Each number is 128 + 24 x the weight over its row's rms, rounded and kept within 0 to 255. Layers, rows and columns count from 0. Numbers have three digits each. The size before them is the row's rms in percent of the matrix's.

# layer 12 MLP up, 1792x448, rms 0.0577, rows 1078-1283, columns 320-351
102:119129157094137101110143118099157080148161157139112109127133133107132174151132181113120087126099
098:127147141075096147108094137130082123117131114106122148116130132146074116096139180115037112156115
094:124128126171155153156116101111126136111080108160140098138147097139138165154095146089137136148163
110:144122132110148150166125142124081104150114114103099097113119112124096133116109119113139116114135
098:127104146157072111123159145130088152147174112122105116138137106114116131133189119116174176163124
102:152141131119097110152116106100133124160181160114161167147124111131117116091173093110129198149133
095:108136124118100131152169109108104108112140133120128143109103116100142122157151133122086149143102
100:160164133138138102140124107153097139113084115144119117095138141122123147083121129145119115150130
095:159131171139171161136138113125142148092110136124073106115173135145109136112135126114156092144189
097:119127133194150130111156091170128136117161131139119105112138068110139086189122115149117122122172
113:140127127156129137130093122135118126103113153153127151119133138164097116115150135121104135153131
095:125139110114127071095096131116104098146150129124091087125109103109135159166096156133105125182168
095:146184120125133138117137135128126089151143130122128111140129130125096110132120124134140139146102
099:133143138162103121103118139136158166148159099155147113131164115090155111115137124119159129128166
099:111105103149171134127170148103155147126174134078124106123142118149133144143076136150126146114126
101:104141131136119135150152108135087125103094128108069124112131130085096076162112137103193138117119
111:124104097125122069132122151113115126123113182142053095133162137099143138128129143106141153155106
100:125128141079105133113147114190097084152109177141104144154136147127124152124182140138079156104155
112:107085155129131117102104122137135078139112142104119141149099090115117172116163189149118135128132
110:176131143205117188102119123116109139125110153073115114123165111160099113126122140104131129082102
102:160160132115137146114123156155113123117168111127081086111125135086156124144085085128118115159099
094:124155140132134119126108120076100123150146113121170117097114083120108103149174132119133146121133
106:142151144161103155152089114137133156143167114109127109094205116157158144113137142117139169171171
103:140146112168115103125177096125091136085110113122135123139088097161089118170120117115139090110086
096:157146073138143142116119129086137149146101110146141120091117115122068098104132123144088140157138
097:098103108150160124128162136157132118125099121173144100152113129161112139072093155155109136160109
097:122126159132168098115161139088155152148082123130135139094112133107113109100093148118141147165127
090:106154122150119137113089117150069141132122108103133125114144144116091092110101151159127165119117
098:130128122148128104124099124139095132123114113118105145096129126128112157122104091140125117122123
098:141107122103133123128139067099129109086050152138078096141126112068172110152085080082160122142132
099:119112128139146168129133148116138129113140113126150139170130110128151120143110146156117114159143
098:124147154149158132156142107149050160128124141154139102078126180119164142116093118119156129120139
095:151116110106126115151165151131092072130093088161109117151121132135141167098125131143147110154135
092:112203158128135143110135134096112089113160098103121122085093133173201138074111155119142131115117
102:124154109119096135145159137081082088106106125119142119095129142118115154162177126135146141145100
108:161106138113100204136085083147119127119160138142137104146174083083079139116136152108111116117106
095:118135112137117138146114146106118145151129144142148133151145137145121134139143109135143110146071
124:117094119142124176124116148139131128099163140133131143098126101178057087146139143084156122170127
097:141116110109159138118119100108140168146111125115137111124185133107096169145146150144190137188128
106:133135121189123115095116099126152154117109118137108082118139103104156123106126111097138153159115
094:123111141113123131123142118125138092121123106087150126147113077157102132164133124156112117133110
101:145104130160126117088145120099090130140167148151069125128163108163118150108117118153121132109075
096:146164107082128138097111104141124098128135159112139141095108142168165166112135110072164111152137
102:095114124162143122147108134156093106118146134138114107145214134115128137101143147123135155131102
095:114172148140150159125147095144138104114156157151117061127112114165141158116153130083130135117098
097:120148132100097141151154096116133101107134114123138119115161090141103148131124089164154112155133
112:131115146108103139114066132131145095146091122124127100138113143141142129111149115106121117148102
110:130124097145145118141099120118075150105160108133147088124132112128131104140138122144099144128162
114:084115095091127168093174101155171114140100105115106093098129107146122105139131116133136157104118
092:119083152090125167125118115110118052139128119108144152142173085087116118111128129161157111148105
100:145125128098106131104112094137143137137110146163133133096156123104123123108141135129103146159144
099:146105164135164115115141106129143060128136130149160146155124115121123140133161157184145118134093
095:126139144093119131126103119114112144133115139155138068122153147145072133147128154112103150148136
102:106142142146151147129131150137069136135131143141094163122167143125121137111099094141112125150112
096:117152078121143116083132101150123139108153146123073062127159129156145137125153109105150164112167
100:146102160146134118142100108086140133074113112107122140096173099143116146149148120115146171130106
099:102177073146130112109103148112169128077152148130171121148105132085142117117126141122113123090074
105:127127068126110107166104178125101102110160143112060106164115150118153100136151131137130122112129
108:164131150143085101057104087149134125131124099101132125057126094128121172180170110139207110152150
096:110121077149079103125146151126140083160143108106083085138159134130174126090079165136134138165116
097:132123086125131144134092108149145145135130091155110123163121153125125095147156147125140160088103
107:117149144098137105117126111112124091142126116133135129135091120090102079150125154112122125128073
102:128166116159080116130111140122086109139168096171108129080193086113156111145137119122118138152098
097:105101152141109189136126154135136101125131100151164098127171154109148135112110119138121100139134
096:092109136168088107123137114113139177125105127108143104123151101135093110157191176142125121126163
097:122098149125143143119147123166110123129136107100151146157125089090147147143117146128133151138148
099:136178104139118114113054156133103105086148136104147125095170101138192094142132126139098080132118
104:122112097138108173116125112116116127112156086080112073134091140148132117121104153152147149107114
094:120093185105117166116099107104105164073188135107143104135140105110108125085138103136149125135102
098:102112115127115149102121089121116122140148160129131141146134121070132148098148135119120119113081
097:100139130150106105125114170121153145135104110131085128097121078135126124148133109132140107075144
099:163168129135135139134097110149132078154153137114131089140163160110158097141094117119094156125143
099:114111111129108132116105105141085151100128139133085122106152118150169128130152142112141130145132
100:169076156125154155155121163106089113140176132086081105176150107118062134135137154114089123100154
093:123124143122125143135120160154099159149125126131156107120120152147080155138130180126114151084156
095:091162149125132120106141129151093083145112151129103100103132157157104138153083168132127143129117
090:140129148134189173139110092112130103135142097167107132117158116085143144162105145110136124130058
099:165140122113168146139101119139133119166116157101131123144156139108106172147114134106148096153149
101:102115142116098095129147087167151094185137111086106106121139135133137122165110146134146118130132
110:126144104141141168121122102094103111172147136104125145100119120114105097083113128149136090092157
096:136140107165140148137141126170128087109117142132101116132167138092165147080138158168128160094089
097:128180097171086108149178100106137118132090137104135099152124116139129101122126123094100130122139
090:078124164098134146125109117147145166096100122117118096080175128098127103130128146141183078185085
102:108113115135110103135150128109103156116085130094150125122111126111101135104130092120142120093092
105:121152112155138132109137131074155161083100109128168098114168140221160107103126088134123121169110
094:132119106133154157147135173135134126119188103131109143161120103126146137124122135086150130132136
110:136165126115148129144119120132081140164130068127130098141127146123061132113100149133095155166088
097:105128106106093133066145100110079155133088139126088125139162109099169174121121104158140120136137
096:100121150132123133115147133115138175105152154123144150113101111081107145146124120155201107120117
095:178177127138143134153083131168141107115154159136095084114171094085132140087107113117146160128132
098:127144126156101132170123173152094150154162139114163123105083108153084115169137153155149142164148
100:095136126121133143100124095135112137127120179161092110077142100089108154116126119130128142095110
095:135155124128108165094124137152097096103108166130138108131108110101108122145152115151092107123109
098:156140150100096150132109157116117120136144127073135127161118110164079121178113171072120108144113
105:160188126112120139108102127111126105127137108153131099135135107115104134134142169130134131127105
107:085115163147163144138128090103141081121153139118156125120130121123107138123156132122107137156159
103:104142101155138160142163173110139131136116157157179138144105132141097115081124097162152142107124
096:153127157167117161138071145118130085090086114122128134130200114138114122110105125119095119120115
098:108162135110148118147133105135130090097122119087132069099145130103127150096110137153129149149141
094:147136125127144134100133145137083150125119096121145146139121121130099155145177119164189155150108
099:151154151140114153091099116133136125120117098085122116117146086126099117139123092103159126136104
101:152114173134171151119133122124094115134160125120145102096152161155140118102144117099095112148132
101:126126113145135137110114102151113103059144115111128114126144152116128113119102143166168135164129
104:153101154161142138119131108156125130138170135115108049144132116112141131141140111128125111117182
092:127116151112125140128125136146154108094119105094155099122128120122114171145138093119181089115114
104:109148148175090125093103139157140108115157134126108106122151105147103142156117143140114083174107
097:130114154147149136146113100141146125118133125121118128132180128135092108116135108109099075119139
114:133157117103138168157113142139129103117114129123119092112105145121111079124125194102121131154125
103:126187141149162145165117092098110123123117148140164102118156074104078151106126121128108147155153
100:147144116113067119120081110115128124143180127123145091104114156090139141147094135113128132147110
101:121193112105074126148119071117153128130119126139117137124159116110103094104109114112138145139152
096:105097168099114099143103137162167080161137160135149129146146146167099092114146193099125116124106
100:102122122097120117119123136166123102126170144119132120116103092131125137173115108143121122089169
104:128182146137162142144172131142147108116079133147112087086128125127139167114161151148112130146145
102:113121094123148141150149102146100081127136106110111108095145162181073118121140126141100113166155
094:136107138151170145122125139125142116074135117082138132134123113135078148143094134150139139145102
107:123191137118106112139089102074140071101159119109125136135150100106116107168154133119169108123113
110:106111134180136126135146132174119150129147162141141140138166118068124136168141132141162137117100
090:132125080120105106125142129165104119107109127156109135153146161065112131083149115133139126145105
089:133117147117111135177101153100134105172152137112151105121144117148116105122137144166127125106130
097:119130142144121119142157114167072103131121174152141170118133114132064163089158078127129146118128
093:133150143148110162113203119105097104093094110145141092114165097110089137094122121186104146150148
100:162113063131095155130140096129120108105150105109075151117151120146130122160120103117139162133134
110:123166144119135119133139114138070079131141135141168100107099125136124160055142086137126135130134
097:098140120119118126092106086167121147143121142132098072136116089078162090137090136156152111109149
098:103131100133132141136115120099117192086176100166120149126121106112136103139114134089146118106099
092:123133161179160103113142140153119122119105080052133131111111088127155080119176106123179157127097
105:161151154127132136157169089110095106127161153083173092085170082116130190169135140172146121150132
092:119143161084153103121097073123126144116109154088108112163150139147102118136108154144126130146108
101:180148126161152150120154123132062136124168126132092103186131129122123128106138106144110161105108
089:198145144124163141156157120127138123122151156096122112147096122136125142131123140156159105163136
101:138150161146122162131127132160057108148134152091128148191131139121142144161125107149120108129163
104:139108148106095154139134108177150127120135145115106100131133101120129146106098122140085149146175
097:102130076137111104115150128148113126155129164134128149092134080107121111196147164135125164172138
093:113180129159134151164173084146139128142129115117156150101114111146179106137124103144121164105105
101:131116112153165137130146131122117085130114144131160114098125098168115104130141134129098151107102
097:102134128105164153143115156123054137152143156102079134122120105151078086124130138142135129166143
100:142131151153148124132144136129077101102149133104135140149150096122086122127144134112155131160107
094:164158196177118107104152109115115082157165131142100123129138154132148150100131120158102120131124
099:156103139158150131120109086139128102105098122134168113117142135128142105138150134098136139141088
103:111139112101139166155127129122116098150127130092146119165101131100152114131124126111165137116114
095:133124118091111166126145139155158105121130137087140144150136109107097134143095153144129103164175
096:134106148124105173109118103088136110155101118171162113118130131114112123108171139162123130128138
093:167140110119127124125112140156135087110145074125079120108168050112149096122133139109137110103149
104:104131127150084124103118082136112100169104114115131100135140108146134080096119142082112128134121
096:127108101137126200137154148090132136138147146086149148123142125114073167059122137128101150158115
121:177162116156124146109090086147152101151065132134113144136169177145116149130143141095178116161138
101:142108134139192120140165148137100098096132141088138101148147099104095124133154153140116144089123
098:158140161124131144117120127174095126129139142089155151180129080140107126166121143138144114158161
099:171155137115166160129157184159113092086161104145099165058128099133179136104114141140153147145103
116:155125162149104157116117110100117095139155132136096090107139099144114110111095150114091148127140
094:159088160137170167110085122143113101102174139158113105170159104124160130068087147108098135122143
105:099144148110144103102150166136077139106102107102104117121108110112134130155085185138107128111115
108:141128094149082130101112112118108142154128113084148089084158118130126124123143155167113144145139
095:167140155128112143113174097143091151103096173137142120126176155133144139113156120153103145156152
098:131127104142120126131104140154092150100150134133130145163147145158134121123095112120114141129122
098:121173113148125133097138095102136078091175114132139145088138151126174144113168098108148105127113
099:120094110149152127139144136126113135149138128126111151165118081111130143112205131144137122143097
095:090134123150134140113158106163107116100115108107106159115164110137115127124110171113122149131148
103:105111102138109181129109133144141125132151124126110146116112131137088137108143130144109124151157
095:137118154166102133116115122123118132093168101120180111137140097135113134105137119102137122169140
087:186165134158089103088082157105093141119091138131090110142155118083117164115119139134141120157158
106:126109118161144135109150145118147146133127161140117157175158134117099162152118168131121118141128
110:153143123142098135117105139133128103137146108156116074118130120142147096155095113136157190145101
096:162110102196109087132141158110105152100141094113136125119102100121146110140151146128115164130133
092:114124155088125126098121154135134113106104135135097129092120142059100137080119115121149121097109
103:135138096110120143131126099119147134107093105123121102156142129107148127120157128194087146118143
101:176142117150176137136129138154093121087105122091144144101097122162082147073134150117119180113128
108:101140114085124144158150162124087116104105110100128077114163131155126105125132142126097081134141
098:083133158097111132120151155157156101149094103112156108084138100129116160151111128084153150089150
111:149160114181118124140083110195139055114155146123157113122164144151122131104130144098127138178151
096:143110111109142120122165148162138135105182147129116127149159117152126165105135167099101105150142
100:121207085143149137108161096159108137133153132147153126143126121097108140097117118150073133140107
092:166153145126137158122095155133123055113112116137114145094200150099140152113133139153153134114125
091:146210148080140146079138152089129098132151117113112085149122100111164111131109141113158148121126
094:160133159158119157121118126149131130108112173128076135106113133176104149096106127105153116108073
096:125145139131126141125139140192129138092101173105106117144138100111106121160135110131171091132146
093:135163174178122114132107123101131141125116116128111127109120079117111144138115134112155099114172
104:129144094114141137117114155135132120125142144150139123116143159146132109177143103140127110136123
104:143173106137159173102143166146110093128113136118121075123093136122113096124117146111134158083102
114:139104111141102133095143119136131126091122131118092140165131158129162105144119110104129150112144
105:100084153169154174107098113111137137098127146107152127157133156167158124155145139116151101111164
099:166139113136116119151157135147147122126147165153107132095148107086094125153146086118127104094151
106:133168117133126146155109123073062117156146116102161123123113103125110119098164153136119162160152
094:115187131160138087100151104131106115103150103171142147103134124146133104147136108142135125142123
097:101131155150127126114090161177134115112136110133114094151108172137160108113141144133121113120117
102:147097095139128130160148117142124176104128151119152105160118151083117147120094157117122110113130
101:131189119103106129164090115151113126108136118115115128100175142131138124149126110118125141145105
103:164145174111128142093103116117109113101126173127148099145127104114137113133149127145153116124122
104:161099117183097141158116101128126113151109092129094129100174109113148117101103103151161154140097
099:130109166120092155132117109154135100113126170119138139121147129131105175126150117149102175141117
111:178119111110101166138137160132154086137123100103120091113136115100109135168116163124127124159094
096:151183112148128140137126099137128157152126161134115100089166149164134149118130098154133191146127
093:106096115142122149135120127138109121106145096092133133102114138170084092102171102131136102145129
098:140148108169119141113108112118099144087142117114114129112184086122144128145105116086108125121127
092:142124099116086129105114116131129140110095143121146136087114143176142159119131164116129112082172
114:140133147171102140142095151112131091138130113140154152117166141128135134125136175109170151122118
095:097134097105101164140113100118114139120110161114060135136127147100111103132138112094146137179101
101:168158116193092132083105133160099143131095087100152105102179150144124099109107135138130163192094
101:142135124087125126148166091137118090116131115151105107135149109091150081145162092139138105082162
105:104159149121136200123143091141081095105105127123145123129152100122134087120149139134124189148078
095:125153126137128128137151152088117127136110158148133167109096157123108151119157116103149157124149
104:150119120097118131099143123127093170103103092089109090103118131179088120117128157172128173177145
097:106132145151149156110109143151161127105114114125161114114122142089152129154100114115132146096115
096:155128153126128116120092137105094115123146132129106118126134122156141143083073172137177133145113
088:114156162119145164144157147162103125157096092165117111137124139128121116082147112106115119133104
# layer 12 MLP down (transposed), 1792x448, rms 0.0416, rows 1078-1282, columns 320-351
102:142134112071107103172118109153146151129163137103093136099104132128120091142135126125111156121132
098:165140137161100158134130123140152132096108097101135102122100120128091107176186113134098125126170
098:164132167116133190114089108134130105132137120153116118116143137144147119103146106125162104118096
109:131128103112086119115110135124133131166115121098167142144108166124096132132098141135144171101102
099:106124143117078137095093164157114125089109134132157129154117135171125092114141113116184105102107
103:136093163127139110162143130152112093071102087133135133114138126129130108134108124109106151163142
090:116133123133152153116119147116128131117150125119116145143168091104167096159173124074194179085146
100:133139146132128131144095110121139138132144132122099104098121127137148123122155117087121103094155
097:086198103157175113135131124133147134149126153176160165144135139100130146145117131144097145113114
099:098120110088138108130088145109156095160105143132113134146114192126122151112146149165109175127123
109:150129123088132148112117117111113128149105144110145085106157125136097115112140152137103113109156
092:144130104148147130108166075085108113129149152129196138130114155145112137094146146154156132089129
098:077186134144104131111134111175130098122148125096107125117117145147171127100117122136089146133098
096:065129170102107165103168132148135104134117100130112107170160092185150092108081097156079113099142
100:119161157133119143137141125182084101118121145140096134129151151104112109153148104093163095104118
091:152108161141160134149107104114211125140165119145165122136122138180084168122118118109078122089140
109:123157118160138106095150147155112153152144135106133134130125130158087093143100142127154170135144
093:102086125130074141139119168125150178147112121139169074129156119116128137126152149133117121124160
104:151166126127115148124129127108104124094094147129103119152135149123103107104116144119163155112133
102:145153136161122128143123131149088149161165144119167169117105114161102098124086125093135157100104
101:136148101129143116146136105107120146112102100094120170126135146112085103125101119108114124146145
093:138143122143122108098127118141148129127169106136143135087129104149158141129155152143112136075144
104:090104106169115115102117145109077149121124139140141178177111166127162107145107127068126146099115
105:132105087151120110155136124123134060148115147109176136143104134110133147102141185128127097145124
095:152163139199105154108087154181074164133140134132199149092137135144117146135126138092109124100118
095:110118113150124150088119164123143120150121120135091148117174095138105100149136159117122117182143
096:139131127155094191116121173084109134137146150132126165184106123119116130120155160144106136157135
097:113144171141128160107166074117115181104129090122109134091120124116085143147091099114146118116106
095:141148123151122088065149112120111152137151137141152129124106127117123097079158119107136167123063
096:119143131140117123105099153126126128122156142147159103098136091143109140095175124117148150123156
101:079130136137118178102103103154146143143138113130088107121154136155152141125108142159132185105125
096:114176205178149124108116149153149112130137133107142095099129117125103140118110114138153124158141
096:156126118177119110062123094147120119116171141112100113123154142162087124104118155141122132118087
094:104142095141090116107143151177112147156077133148130128142137140108097125112096125143114111131119
103:179132139132124157153142088107111132120118159102174157128111106154169118140094106170118167116105
106:129132171134121123129124126118164137131171085107129167132146143114124125139173126150155147150128
096:142169159144141135154141098153149134188137124143148108110126110121119142116157159096111148138147
121:148147170138109126099158090151164125109179109136099163152114104100145121130099219082116123119100
100:155151135169097123163135116140102132106113106101098180105160127132099167113106104060141143096125
107:079162121118102106118130155160102121102107126137106139152117134135154137149113090128102053149149
095:124133155162123132109138156156089124131153164170144130143146173113107114149143142177108084157147
096:105127141140167164112137155103136143153135144139114167098146119055123114143130185144162136119167
102:140139089140085136126188156094120106172138168124143141134123132145131126183163150127096134096140
102:116157111144110111151169147122127105118105080116162168133118135166143143140105137109150125152150
095:129083166112147137178198154137103142149108125150097145156105147116110152113134113149144107116216
101:123098125086153115101116153114160131147126186159116135101109150126090077121145137081138150142130
112:149134056104121128143117138148139120134119146133112150113173120146131129154132120131111092117132
108:092092109081141124151147134094135127115142108156168166165090155117176098155116101122110125120106
100:136142144104131123158113143122077156146126164137136135116147163141104158156105125151120079128106
086:155124132164103123117125112095130149147107113130176167166090130126118142172155094142088099143113
097:123114142137136122153124175140111113134112134100146101146080097133133128153106148147177127144128
099:152081130121173155161110127162113137114112101086139090132152115148143148140126125119120123106112
087:134123141149105170134116110137132114143118120139138119100115133124153106108119093115170104112110
099:138121123091117090142112087111183135142147081153166121156089132105137110108169136125092114149122
094:106155115158094156128125198115083175101115102131134126169122171156117136110116169160096129149139
101:114080084112112140146116117107090103126156109156128158129115153094134163124152133188105143150154
107:144171113187131143109110105166121149162121102088152126155146118151076151127154167123116109106103
099:113118104149100072102133140085121159150111144107131110124116171137133151114129109105093128130170
115:128123164164098094127102184168101133122123079128149062145124144165150135126103114113125122168164
094:116119163125154135099135125123127136116119129159116148145098134151117194101153100115150086098166
092:137129131157138109158100167095088149087153162132114112134124120122126081135140110145127145108078
108:119129124149155142155153143140097072079139147144118107161113132106142179161111149130086141133132
103:104137116131124086102140144139134148112140128133164139164114101156120131170117077129140130146117
090:102124113107144114125157157145135145119139108115178132133102131115143149108123173173143138081106
091:102114151118115128125118139143113098129108139143102151137149122137157162128086118113131120135104
097:159148106143147105112143163122120134142096136101186133114150154167141112130155150069071072120147
100:121145107144133106138142157124079137156133146152122089115088129102106140122124117129135116146099
111:167138134138162138121110145181153161145160137158141114101137164125127164100095166091092133092145
089:151116105126092110108167158148122131150102122123119148153105152138136148143145155106153144134144
099:118131128155133120095138144139146142146089159127132118127121139136132130143157135114089137133175
094:137105149088108097123122139106127122145158132106116090098151106180127117094072127093121106134087
099:124092136118093151117103137144189152112129104115112149109085084128158081184162141126156160126139
097:095130145162158162124106123149151131112133119132163111128086124093113098117108131142110132137106
099:105156147121084146113137153116159146112105136173095140098101120106136133152121125164092085150133
096:157125155144121116117107077159121104098129091128155150151151097134118138097165133142122133140070
096:145118106093120143117110113094133135109120103131140130131087132168158119134116056142173113147139
086:110129177129167120137116126113131136154118125156105109127144151129149136110109153104098141103112
093:090124151153126113117152132113135104128110096153167112090118118155110102134097103122121097141146
099:123112138133140161125093128105155135132138100122158136095146134078101120122158175134128141124124
106:125128144130088136129126173136118119137105196119115119120128132143125166135145125114122118137120
095:130143138129195071113161119129166162159123091115117127072110106117124136117130139089122115121106
103:144109119127113141135172116120169126117135141086165168141100109117100180208157153156107132090157
091:163111145115130155139138106115120130106113083108134137140083135122122130131116132098101116107120
102:136144133150141102100121117118112165132150120193143146118117087148156099103116155094133158111137
102:154120126171090115125135139119105138113158122102108135129153107089086091132114161119125134115141
092:123116131151141176152127105097157143144113153134178137090143132145129125110117150132115149152181
107:159181093169123096098126135127131176156135158142121122150134115137117117103143137113143135118126
099:148110114162124145133124092159114097158111100119146096120176102127112132107127125127152133174085
096:140136094125118116159120083122113093115090098099123110145110081156136124125120125170089178111112
093:133153134106136148162110127158116081123122119133102102146134143090116118096153146125177129117135
098:138115117154122127166070111104121125144155086114061134091145160136116111091144139112112113147128
104:110180148131101144118106129081155103154119116128133122129163102150122127158075160114135096173136
100:120138111129136172137111117155162153183106128101159118139190129120140129177157132134097108134124
089:096147137143169081106120137127123146107122165149117129114155161128133147088134092110141131128133
104:130139144119143140097065117141124092134121115126149092114096154138130107148125169147131138132091
104:119128159150092116143112079164098185142158114108138150104133090109106161149120107125119138121148
101:102163093109068133153069100117167151104128137150130078116127136136169140123150142120082160119132
091:133122189105154088128161121111111170142169119136129140119087141106136114091114144132114139117118
093:081127156124164155136130130089130132110146143186135124140162095137152173129082125167169123125105
095:144130030101112124111130113126142105165108154114152107111148116115105134118137171129089142124134
101:113160106127129120119154096180148116048114136121080109123158108083135132128124130126120110162106
101:073147158140120107115115122089148142154112141175132130128076149109146082123117116102101118101131
098:143129116145152153085130111149149151152139141152117090111098113147132099172160142110152137161147
101:147159095133113121134114138123086118116129137114147148124150118113140109150173142119138095108170
094:106102138131101146132142126147131106111124095086155137146144140136128146178140095091150133133096
105:115104122117133149112126108104133148133116140163145165159130090097118164153178121111134150128155
094:115139133129123092085142141136140111110150129116173136128140126090160107130112148123137146133199
108:117108180117151144099127119152126119146086133160138149081123102147146149132161099131130115092141
107:121056161134116137149139137125140158119112124161126108141171150131164145114151128109157114141130
101:125106146118155179104094100119092167121135117114154123143149102172124183117094109102180145139151
104:116051089137156127117109131126111083130142115132110136143122144150156095140144097112105098137124
101:118105146088159128152106093143105115097104138124128139104105118150156119089122114114128134137102
099:109112149134099169119099154132125154095103156144128135151134118121081096099098161126146176122096
108:103113148122158188097101109107120148112148097146166147123089136130120127150107116120151119104150
100:120121115127157138147147101167111151114136128084119129156135146132121124112128139108164134109149
095:138135127165138134138135121130122133142110138113145130136101105109152129169139139111149137164140
103:112130150125147144109187128175087156110089089124127101144157117115133110154119127104153132110138
117:100108119134136130175113099138121178095133103108172106141141136104113155127136099099164158100127
088:165120140161133147113118145133163100125146115109124175104109077145162105148144174100130149143160
079:169169111129101135129119113119116146109111120117072131154116124123157168113086155101158144114123
100:130116142107152126163123119119136078130136131095097133121131139140144116114133084141149165135098
094:112118172165138126121091141189120133099148104133120132142152190150174143129099106131140100111125
095:130142132138155129112149171152122143129172144132120101095131154165125144116173138147102105151116
110:181095110136151133139171117079109124134146129170125135138160096142089132115097129128157136137168
097:148101166154058093121140145122112156134146117126102136128125111122088144116153150128145151124140
095:146149120126108133129138136114113137138134172132141125120128124137104147116122148157133078136138
095:204126113118111157177112145174114141144134097090153104160168092124094127156131146139133104143104
105:143128110135135132129172079143087140141095134102158107100109127142163127130090086153115118131092
094:165114121130113112170177136127076159131112128132138183142123118109146163123143101153140147126131
101:177125089116127136119142159120156136132139146127165114109159087142084087120150137117103105127114
086:128156096135123129123162167164110102134139119159150108131153152136088139114121150094133120129097
100:129069160070168113120121150128115100116143148167108147109105148134105088147125105115173131127145
104:098169180131130105103130110115125107090173078149118113136104170118149148143114085144113131158113
098:145126145146136148112101087131148129111131110122111116143118169179145125121181069183103101118151
091:101129154085106111094088103115165120096138094160103175209160135104113130173119146114160098105158
102:172173152107059115117125133091116156077160141135107131183153126145105120155106092163156094131123
097:101131112116108095109141130147107143113142130133146095122142127124117095138111164094121129132135
103:166124161138125147151141108173150115149167132098141152139129123131092123132136075140096094152143
092:159084150113096080126112147108129143148117094135108164127139119114106111143155111123135128131184
098:155155111154151101098149105133135130114124097156137107126109129080118207122139164145113105144098
103:137113115136159093124168169117107119138106136176107145128119095131116136103152118182110112128113
097:126126102144125126148116125093123136154121114144112149110121140144168133123145130107098093127091
094:151143174097125150136152116123110114086098114147132139151139108129144115092109143139183106089127
093:130150119170112132145186143130125145132148124131128159107150143122098114103097155078109128123119
113:105133131086113142121129094106155095112097122144118085105141113115121141127107123108124117119170
097:123140098122144121144140166138097152084134124095107094131129152124132119150166136102139110122157
119:112125167119093154143124131136095095075079144113138145107101163116161150126123133143088125122117
102:158152160142098142138162113093159134124150121162116147128138100139144124144124134130130125126117
105:133114144125114161125125079144093134142154126132168096110107122136142098112110126148138144170101
098:131113088100118172135132095147108094129108109087127097118066117149148118136131125168148150118094
117:135105102152143094127102123141119126165089135153159096137102131121104176123115148133085132137111
097:112113135149136151098140104128173100188116162150137138152134125141109151139138144139134101133154
092:125158100125110129144136123110120135151169122115089164151105126104096143145121124143109120114094
103:128105147109111130098153133118130130110154123141133130175140146129141163170127134147113123113138
094:135152110144121129120122130084149136123150097129117139126118094127152103116106132100093123115119
105:135169124145098173123113072120122142110066130099127180101103134136128112128150110153140113140170
096:106100101151170148135147154157100144137118150123152140131120091129104156169101171129090119131148
100:138178139142129118174127113165102152127129133157171085149163138137114123113121142120145165151110
093:149107111111134146136153165123102150168151097092193127111155164125178127116140154123109108124159
107:146142118177087160130119207144111142096134110137075099166151086122162153151115127094127093135141
097:097144153138164129136132136114165159161123158160123171143134117127154158124127112115113172120170
089:107167094101142102130108092139178151135103124128140136141148119127134107164123135082109159115119
105:143135110121156142122150145128166153123110147144124147125145068121125164089125088167112112099144
104:127110139102059158088135114089126153085130076127117083159102113146158104141160146132069104147140
095:103049136121119145100146159156096184118147085150151142133142150184103088124149166115108107139139
097:140157127136129130125147140124149128099091099098084134106121168080113172124095131170085105124125
093:090180148125133099139117170113099142135156136130114145149114136112138102147118115124147137106118
098:116160113114109162093098130147115142122150122115126109130166142152142139075108165130112125150095
100:141128138131096117115121129133126126102096106155143166106131115211125111136154109129161115128093
102:124121101104130163129157101152113138115123139086158115123162101132134113133153142121133157144139
110:180102141165124117093152136108116153151107154115099109113148097125142115134130097129152115127119
091:131121131121154119131129097116119091159104144141148122107095141090154104161151118138134130121156
101:169142102095100168101115148139115119117110072127130126088125106091110133120107139126146101128124
097:097105084137066104110143112135143143120116137119173106156081101166112108119123103120119139109130
086:093125149141104141147176112125043167133147120115142161125151136096127132121176104133110122143134
095:116107121132121145146132166117113145168178159108140115153085137108142135125141121122106129090109
091:123154117111149099118107111048118168127132112116119167153136098086131124128134170142149155132144
094:145143090090140113138101088126104102117102126075111145126137113129171145090096158107145114138114
111:098145169139108160147121124117122146109148124154117146139124160105125165095144131140170106122129
102:179084144122089124127101115112160132138119137129098154106113122080139104133139124092177172121119
110:127154117128139105137122147118117140144137131139116132119137119167156155122131157148099128181140
106:143136118130152097112142122121111125150150112152133145115172118123159142145111151140161165113153
102:131093094132127143181149084123141092136133152176124106175109156104145149120123129136176165157089
104:136102132111123086132096091100137134129069105202082117098106132147189145116083145103114137127144
094:136113137161159147125117182129131121095110126112136127122119142106149088116125185125131131095115
095:115145127160138113103157169127131136070070135143127114118139138120147129135135095130147129133097
105:126156127164080104109139144106153108109133075161138105133082114147126177112098063107088111122140
102:162111121131093135134163056137119144101114134149148104126114094157094106138104098105086100109133
103:133079137083146148102126094130126149132109127124135103121150112136113144114122118096146093138092
102:137094129119096118127149143114131172180125127107107133144124169145077144127142161129120135136136
096:111136134117102080155154152165129142112122133149125126152164127120135131150118129134137130101136
111:123133129122173158123129098122136131166109114111121110116147135177161140133126152090141150118137
095:135110121109104129124101138108134098127118107126177121090104146135156134083149087092131097135149
096:143146131168106080166126146172117144170104191125146114115127115154126141122176126089079088146123
099:093160159092158094151154134159130160144115111110127129121150158120117138125100139123136141116117
087:123146137157138140139142154148129121145109107136064116148139108139074132140105143127126125158097
114:176137132135125122091134128093119071119137135127137155100156159137147122131157090149160171122128
099:137136157115142118132124097158154114114136117099143144156133140118146101086107089119136118119131
099:178119159087167123144152143097100092114106131121150119183119111123146128104150135102140144082132
099:121121094147132096150117184126076156095119113107163095127101133180141163147144121150088156160095
104:134118135092133160104101094127142152102125157126170115129160112140108133130104103126130167122105
100:157152156148124132185108138149143143138092145083165131079163151118108081119083095100110081132162
105:122150112144158136092166177162153090120150117165147152148087161122145146120118101118109132103119
106:122140134107172086123144150074120130122184128114115136151131144122172172099107102139136094126108
093:095137135103067178135144138188092138104126140146151092145127108129145152162130123129121108131187